python train.py --num_key_value_heads=4 --intermediate_size=1024 --norm_eps=1e-05 --rope_fraction=1.0 --tie_word_embeddings=false --parallel_block=false --init_std_qkv=0.0211 --optimizer="soap_variant" --schedule="cos" --max_seq_len=1024 --train_tokens=542500000
Each number is 128 + 32 x the weight over its row's rms, rounded and kept within 0 to 255. Layers, rows and columns count from 0. Numbers have three digits each. The size before them is the row's rms in percent of the matrix's.

# layer 2 attention output, 384x384, rms 0.0763, rows 290-357, columns 96-191
101:142134106148192130108081153154129071123109114127140075140075203082069196146173108200161140099051141090153158110023116136107072127047127123126130182112084086124111149085147116125117174119189098129170112109122161103137148103096119062237119172221142232171170132176126138144171153087173065119
097:118187072146138117125110114102098066128138117136085127131076134105099145143157122241128106116096062127096129185137126125081118175200065091119133084077125098090154103151087115153097188127113075103149098114120196031164123126147120163101097194143149177083151154132215154138159129124080154050
097:149100123131042072061159081152080134129083103100206167137130153063129158119123165070118184192155180089096153138133163129194185187120101125123164070151126142103124181127076193201119112112104107198084154094098061138087133146110132157127120131148131146070118117079110059123118142159129143209
092:107096105158141156154134167066128100118071096140138134177122100163166136228096149093114083148175060174149113183120118129094143179169216141149118143128142084130000129145157067053109120148113111088108109110131124139168135143076157075159154132194090146111111132156083116111123090049176174146
084:082076114093087168107170070140146104161081149110103183060132121131136110067147137210077170167074192128192117097183158164156125043153119177151118112125095111155083101112110073121062124228160163158142151080124119090172123128160118089117106121065107195152114135074170071048093154094158177130
111:122064149164154118154158123141111160131104190096158108106097049203073120103096186120157167125083045070198112111138168072066158098143058118116148161170110166154111074164115111089195160204134092197081162076139108117149177015114175079098173080203057104191119097101191135109082106098059135088
098:191166088150037146104056098116090126114127180112116117117093144106038142093123104138097141091187171076107099117150133102128094180128091140127142145147097087128185122117104120172111136086079114155135139126141106117158197107098157091084068110146151083056110113199127204199158111098143149179
092:160080121172159144187136149148123117159134151058117103083093124150121147143104134133135155136149164167119130108094110145065240114170118164072148078142112096179076144136186207085071152141099170068188139136126063139127181096109119185100114085105181119120123053204087131103155133076145148138
097:073122159133087145153149113196084157104135141130136150144129072117092146115147165097135109074080056169121106145140135108135079138120071081100165108219077166110133091139150162091128089125108134150137161164119158214165128210165027108133136089137143161169141162088144047109040185145112105095
092:103180158143157174185093166151129150149136132122121162158109121141081149183124142125096066091138160144179146017122099126123109150134097215107121187175059093096094144198055153129153161123070182234085116113083170111141146126173095135164091112082107167077119166146097200133160161133102154113
090:155179100156164093113109162096077100120119167135116073213137132064073117148180156120178087093143204180146174151204087213197125154131191198170119103144083116116095033138095082107158112146192179149145130145075129081114121124121145121093095129141190197183176168098084081146073122151158091153
100:119084115154147132160156107175101147098120137054170152122075107083057207110143174081129126105101128129096119118084137145169194146147120148093180166130090129092195086112140129100137097191099119144191134158138073087101163117190102135111146126114090069197162117121121153194129205146158113077
094:117168035079119095088046114132136111158137147130186153110163116162111143079127132098176066198058154137178198186083058105162066195145123133168133147134166097065157129084160163127190142134074158082102122077175195121128130156130121131071127229117090107141173160161142120129096187095192136145
097:137173152110083139076154102133130121129204166068157095161082150169177148114178136149081182080118108133118158042122118120108183197133150191175170077146116126135192102154144056123157153137185216139092121177165131144138132169150115012158137135161177131135172200089140128139148140135171182139
102:073119121099157105067127075106125179159057127194191061135186186112142114115146149130063092158072165080106149098057153151145108192114120107072158128097082149098127109170096124144128125204243162226154127192115125173134105154163142063056084200158115160187127113141235093172169114120066117136
087:170215066178112077120140087188165140155200208130102186155128079135140122131097108080158174158106140165130070116145159039136195163049133127098139111153142165098140103038139097151138174153125145084162091157143099157127079116007157144076196158121148101183148132152114118079122123115132191178
095:213158123151120163151079092137090162110088085152116073051125163139098067145123083107149134187157137042100090117135128095165104186129102196155151124163093098112155079089062140167180122201124124151161109177052118105042079112054150130122071102106131110160079151137171136166172181229181101123
104:086153124130114173143102116211132160084152084058092120177137076104125134139079169101083063100103142100126106185130150049138154208154180110076170080091126181170154136098101122149161118091128118073130196123112096175071146124170083116109076174191046106086165113171224102128088144104180191156
098:213145187184190089167100121132187174147121041147129073174086079209125094186164152064117213139093121065198074135163145084114144114143103105128083136132111102113117152157170144189144070135172102168114109160072156104120161091124134049160142148169124111101089111145155173128114085137144091184
096:139135144129139115121141138119092127135159122112093166142178160105115039117073072137076105153115106101208088125126135130081193096128200145053127100126075097200111217117126114132125065097119055159077081154072018255116168133109162061186143120149094105141140094202143141126053102093087145070
106:172115130106096119143134128105157193119127169119168014122165153140095069106084195093083082134104144131162118138170190115174124168199069115108091113131129145157177129184164101144134154150121185127115193213173141127056115102214061127141120091106175158143119163116156059103110114067231143120
091:129116078062184130137141111151119070116150195171116153121122163163157159122155158162121105094107102160175184184174112084077171132103065214123095123040162117089046189127159174103180105090215108146098147144091188141101199224137103102129135140074156113157119065197176117170140094120142166107
092:173141116117050174161101155093150097140134100187098049100170062122113150059144021134133121154189122141118104147165148173142156147160104105128077110126186168180180156086113151178150114177104134075143152149149152130117146109128159090174150098123098136119195141122132099142112168119209156124
109:131107075083148169165163107084158190102097180184110119124144127088152158098067069089117119109071112109141148092143166128157109178094155083200110131099107184171103194091141147133123185108166035124151039167141090176136244088106169169164093119140138118110138195159139121144097161135146111094
110:045107157085142092094157123160096133070114093138153128118113147150178099149111150167163181156094191109105127090146158143150106171161131150184139154172199087100095109121105136062134156117254135122157119097151135126218113148062105130159103169184191137164082059187131159133100100132148109090
101:094122110097120147138117115160103142152113059134099163213120175133157064048190087132235047061155128179139099171052162111112167135065115161172136177172132124016094143063114117110151143112034150225066135175142192096129161117145124133115075171199111125121178145155150059100170131063121141024
091:155109113112113042097091100149104121125125104124118138124144128155082225085129120117141114076113133074159106164125111154102205122064149133138125121069188185159155104124121143040227129133076145094101114064148150164150145160141131143173060103100018122206144050086123173065178121120130162114
097:153088148102099138151138075143094104137088183133175104128119085188126157128031191155206050154088106113102160165146107132118120140208116146117050113191125154080154161065172114053057112172073109128137109147090109106165126111175121057142161179106092101184181119163162142185100094094101085080
107:089162090164069156191208140133135168104154187168054146087117118089132161158157156136112099117145090216127187152073113139107070130170183216094154159124156179138117169154126127108144120125142187130122161148116144108145139145102056171146123154157126150102145141137078159100133127171118090141
102:143137124162118064082137123129079112127208173203186128040130137163195099181170114139113129095227112145133098145091178123124184130127080167116179095150152077193178108143166056090159079172167129130117141061114070159101164069121180159102089164100132119093141161167150053129134095096132151069
098:136176130162118143141075098052143092092147160074166115178156124133010098094166093103110085099188117168112143045072124081071087085122132098157150107130104179182113163100158150136211145140123096222110101140100072172123138060120064124077088145106137189152074168196149123077114134069086090085
092:172034165161074162161058069143150137147093081090148107195091112103109078110155122089150081108163073148130164173097128168123099145142136109113045128156093147148147132129135165077144178159092136146184108084061109031160118111120068132138105079133107156130118140133174172147101122104071189183
096:107095129127155128169066106154138170134135122163120216191204172159158130131125198073136195148100155129120159143110215165149122112044225057122133153110103154108176092183135122180193108131126119180095150162083164124093136134147150140125172137133078126139086115138125141115138079138089136125
090:127104126149095164112134074125150089059190089226134168143135154054138127079109200122148150177090164102197112148179123126142135150137175172159158138145059100176098156166100169123039148155131077105096148071051074107092160119145154104089105159114127086078127088103052172098201221154168145111
109:112155142133180159142054096117127040067187087172141175096111174141095118159180139088124118112184157082130117164061095131078101147123140118119163083199178134135126107107118094142106133135108143152132119093142126118092050175133152174102123150081073104150103118124122224119223134051061105162
102:172211188133157154133197057151160145131118137137144126119135126180058144127118131106115152144101142103165129166065081135196128125094205081118141140087124090067136105138133178091157114128101067206118193101134094194104217100088130130192178166160133081114110180145141128134158131076149072148
103:128124060096166194138112180196171142136111150185102110151119177207123167106155112101079068081120255140104158127112124138174145129174105156182140076132209148112087125070109094128106163190163159181086118143191080130096127129126107151145142059103183088176165066142132092095102135101185120101
110:120131031116110119113139061125138169105121127110154159185064132141155192098134118068150067096109192136030160168065151125164175224121113148166164137138126179123117139127139200103210223103151146121221170069145183175112162174152123147116144163149102101148097153173059118224170080152127148069
104:168138099172152128100110102148134116100053137088156147122114178152190197128088201148169094044139145164119067103120127045142158121108161162117137059107072148106079097139124176165177197097135143123172102140136114171075183108115088102088162092128111073112105096100081106111230044154069112165
100:174112064219115099169157103093142151131049131142141130160083070133091080130131133057144075107091131068162129116042099115110178090122121126139108099131158156181114143126158181093160140084108150065132052143051077179131096123116204138115149158114098121154111087097112142205111149112112126124
088:109192146122148091106185088103127108161144110138104134125072167158069088084113070106081105088122142139150107113091088139071110087079156135186081096145125163111040136143159149114083171126130108054154199102120057110151102117163132150085207146047089132158125136093138121193109165139144174129
114:126111166202147137225103144097091191081110139150112140125144071170142153047169183086156186104198140113093142135081106060108122050122176070114143157086194147142086128109074150097170181144126119090162120109200100193204162168214088143108156101146116162122107140076093109163121131184152143087
103:120120087132074119094179067099165119074206109096138149183100093077093154097165096147070151172132133110120119148124131108118171083135143150112176102140024126100098085123085143131107080126170142120133121125163119180176082131144147093078095188059091134164160128123156103124150097067118089255
098:122145116145165171115088097134172135059097019162149150100152152087171130085175096133125104193073134186120116167062118067133130186086074107089127127123167106137129147129136101158198165099136140148138130121150163143132204121155096157180133121147173213151199106149141138112094082115097213088
109:106119201214132082142092070112051109112087073102103082146166112122136078127093155086153120096096159073111056179124120114161113127095126137103139162168142074088231057162152140145140057138141157200159189109173144150157148114050173084119120167090181144111158170107080084161206118145183075178
094:144141116135154140133100057168113126074112122086163148110130146158061163133119056120157161093187040174091118089157112164168076082122174106182108117084144094060129123068113185124159069124138105153145081124051102200077171122154078101158155104074174120109151110054074105109126197103120054162
097:201157129091138073122148064236156084034143109144084088132083122104152147094110180123064147158173078143158163117128119095122132151099105111177185112111169133081104150163118128147073168101148084161131084096112115094197072137179088076120091161073091136110120073120117111108040076098137103129
089:162167145146098196143134070096173098095171118123093126099144081093114120149100135178081146137118176140138190148140127206080143139172132067128104180130127123172134143130170154123154156112114160122097044096163098136061087132190149139106166134073128083080110157160173167112128176123134112150
100:145093171111100094112125104150150135110158157082170145060163154187133186127148130065146158140135034089092087214146130137126176151133093165103122104133143109140112093155164076087155073079085158141113139103078081172163199105111122102129106112027164075085159160123127124173085121086088129044
101:095105062056073093026168110113097180148112106148108100105098189100143159139138062168161129182074201098154030178058145090097204118096216115105086137185130106175164150150092112182167117086120123112079163100128082190075134160120162095162155136134164104161172128137109163154137190125156021149
096:132181246090099186109161127144115084065103151154083118123099162138161107174127136158139130197109188141114124128132159126136114143105118032094155121150119119126112124132182058096111049105136161068143190111140114150068095172117127130041131101147157085059096090124153154096090085125143074124
121:217105093154071084109154086067083009113199170134127111176198148173140148091113164106090142188135096086153186124133177137073124219083115207164125132147106094148145035154113073137111154152171122037071112151111200160166120110103138094128176119030097104174193188128136125181231094153108073104
097:116136166050227135189140155123158168103059104124150164158132162195162136125087107135136162132122180128131138070186146172102093171167119059153113113156053097150077157093137140115095145169134105089130097172149115168127125111148063144122215184081081092129080062152132175108095150110093096119
103:085134089103079121156104147099181134157150217142203118158088072073129150107094119130132128098195131122132132134053157180157087161137111096155155140099150134104083157111166089091090104173116090128089127127083052146128111179131086130126124137150099099140084096139117100118110075194093131116
109:088160080157152126157158141125135102139135119152114124061142150057199118142073068143145126088146194157138185069025176164092103107162132168085075050052150167091100175106149164130118092131130130196131097124174146114074166119161149098190107120128126107199175138064209179132105041118080095191
094:087121110161172156119096178138153157134141163157144119117127167141085118142131128123110078152067170209154120142083190095128099105132107068118142142133097098205167106106195131134126188135118127181104113104178121178039232195142131124173103100119197039131155130092123185123130127133116114163
101:146081075158177157155119154113119153089078160162158110120167106111152091126121144102161096128112128135118152029147137086044106136186177041141145104167163106075118100150224097097088168123222220110140151077142148145106156174123124080198161123118156122131168135120122093059036105122159107146
096:112125123176113127107150149126153062115041144049117144103115115104153184136190144162172132130169044133129087157131140185126126117190079186075102172076090083163120123104104148084144061123065157113125141207141173139109123078207116122099132130113120074150198127216156141095165140151151054160
114:053115132109167116066156185125143016152148126146132159069096089160077125138164038100114056177143132180172238123115185134090112079099142138092180147129163072106108164115168152216109077101141102138164134113082153053097130202206105115151255124115131128145177134160121127094115098119087139098
096:132131101085113189159107192126120168148151127129192120134160137119134165119107159145164152146115131110082137157144148102104158156069159144105093134206146092173049130062121244174069146120101090108087213209119187141126181155103163198106164135166130119121130123162106147061125124152119048116
109:116105119132099204109145095046177117135165152179115115149094113178135095117167149182107122101086079074162124191124073127146024094099074101130199107088113130044044106154121037118167137129105126152064065231102155115123003142106132138153195121072148089163144123156102070109118144073164071123
103:158157134110119148167113059132128190147143101151179151109114138093166126082168193209084118148084148146135177155106099129121083084230089163185028114097143104119168106120079104066146047069187134115167094210166135157070083123160001163167159169143071070106050125118157144111163111114114153125
095:169176111149147088155144203125148127206120108116157189114181124113108098160116091211130147125174145125162068111145105131118152098159112186159094231122108123171114137125063147132126111080147079141140105072140088088102093156089156116155127144176151096076100161137159147184112142114158142101
102:127138143106072170123128129139106161124102146184125141055124157121076148103156152072125066069141130175098075111126098213148057149128105099126092110100247165154140089146124052087176128143143253045109194113178194186091086089131133072136103114113106128144123148161136144153143047164115170084
096:134105105131163090167069095115104150180175162111157080123118123129074116133104100140193127154165133163104147110109085047188099122104138195150158152088162075188101125209178118094140112149129134152115117093123096202137145125135186138140147106124169131148123177146080214164129134097091163188
106:126065138156140110139162119153156136077161084175134059105145132183164133122091144125088120176088119063142145095105112092110146175073163151147133169165136085171129094160156150145189169108178158090183123230128183159199165113132042048188201168163166143122113059164135130130123186138061094160
096:162106129160182149090104137155131104114161220173165113129135096134104177086133159062057060134115129145164161080040111037104128105083046132145102143091249163139122155109100110151144137180059145104053032133096097164118192161138067110157170158090087110071080140137105145176133128105083194048
101:171130167096119163180121133110139097093063158085161105185156103130103164109159150126132140124163088135166143123186103155086091143127058055058190156084069105133084095174116082119124062069075099066081073105175165138155145139154108097135079124204121097163073160119076108113084122126062177112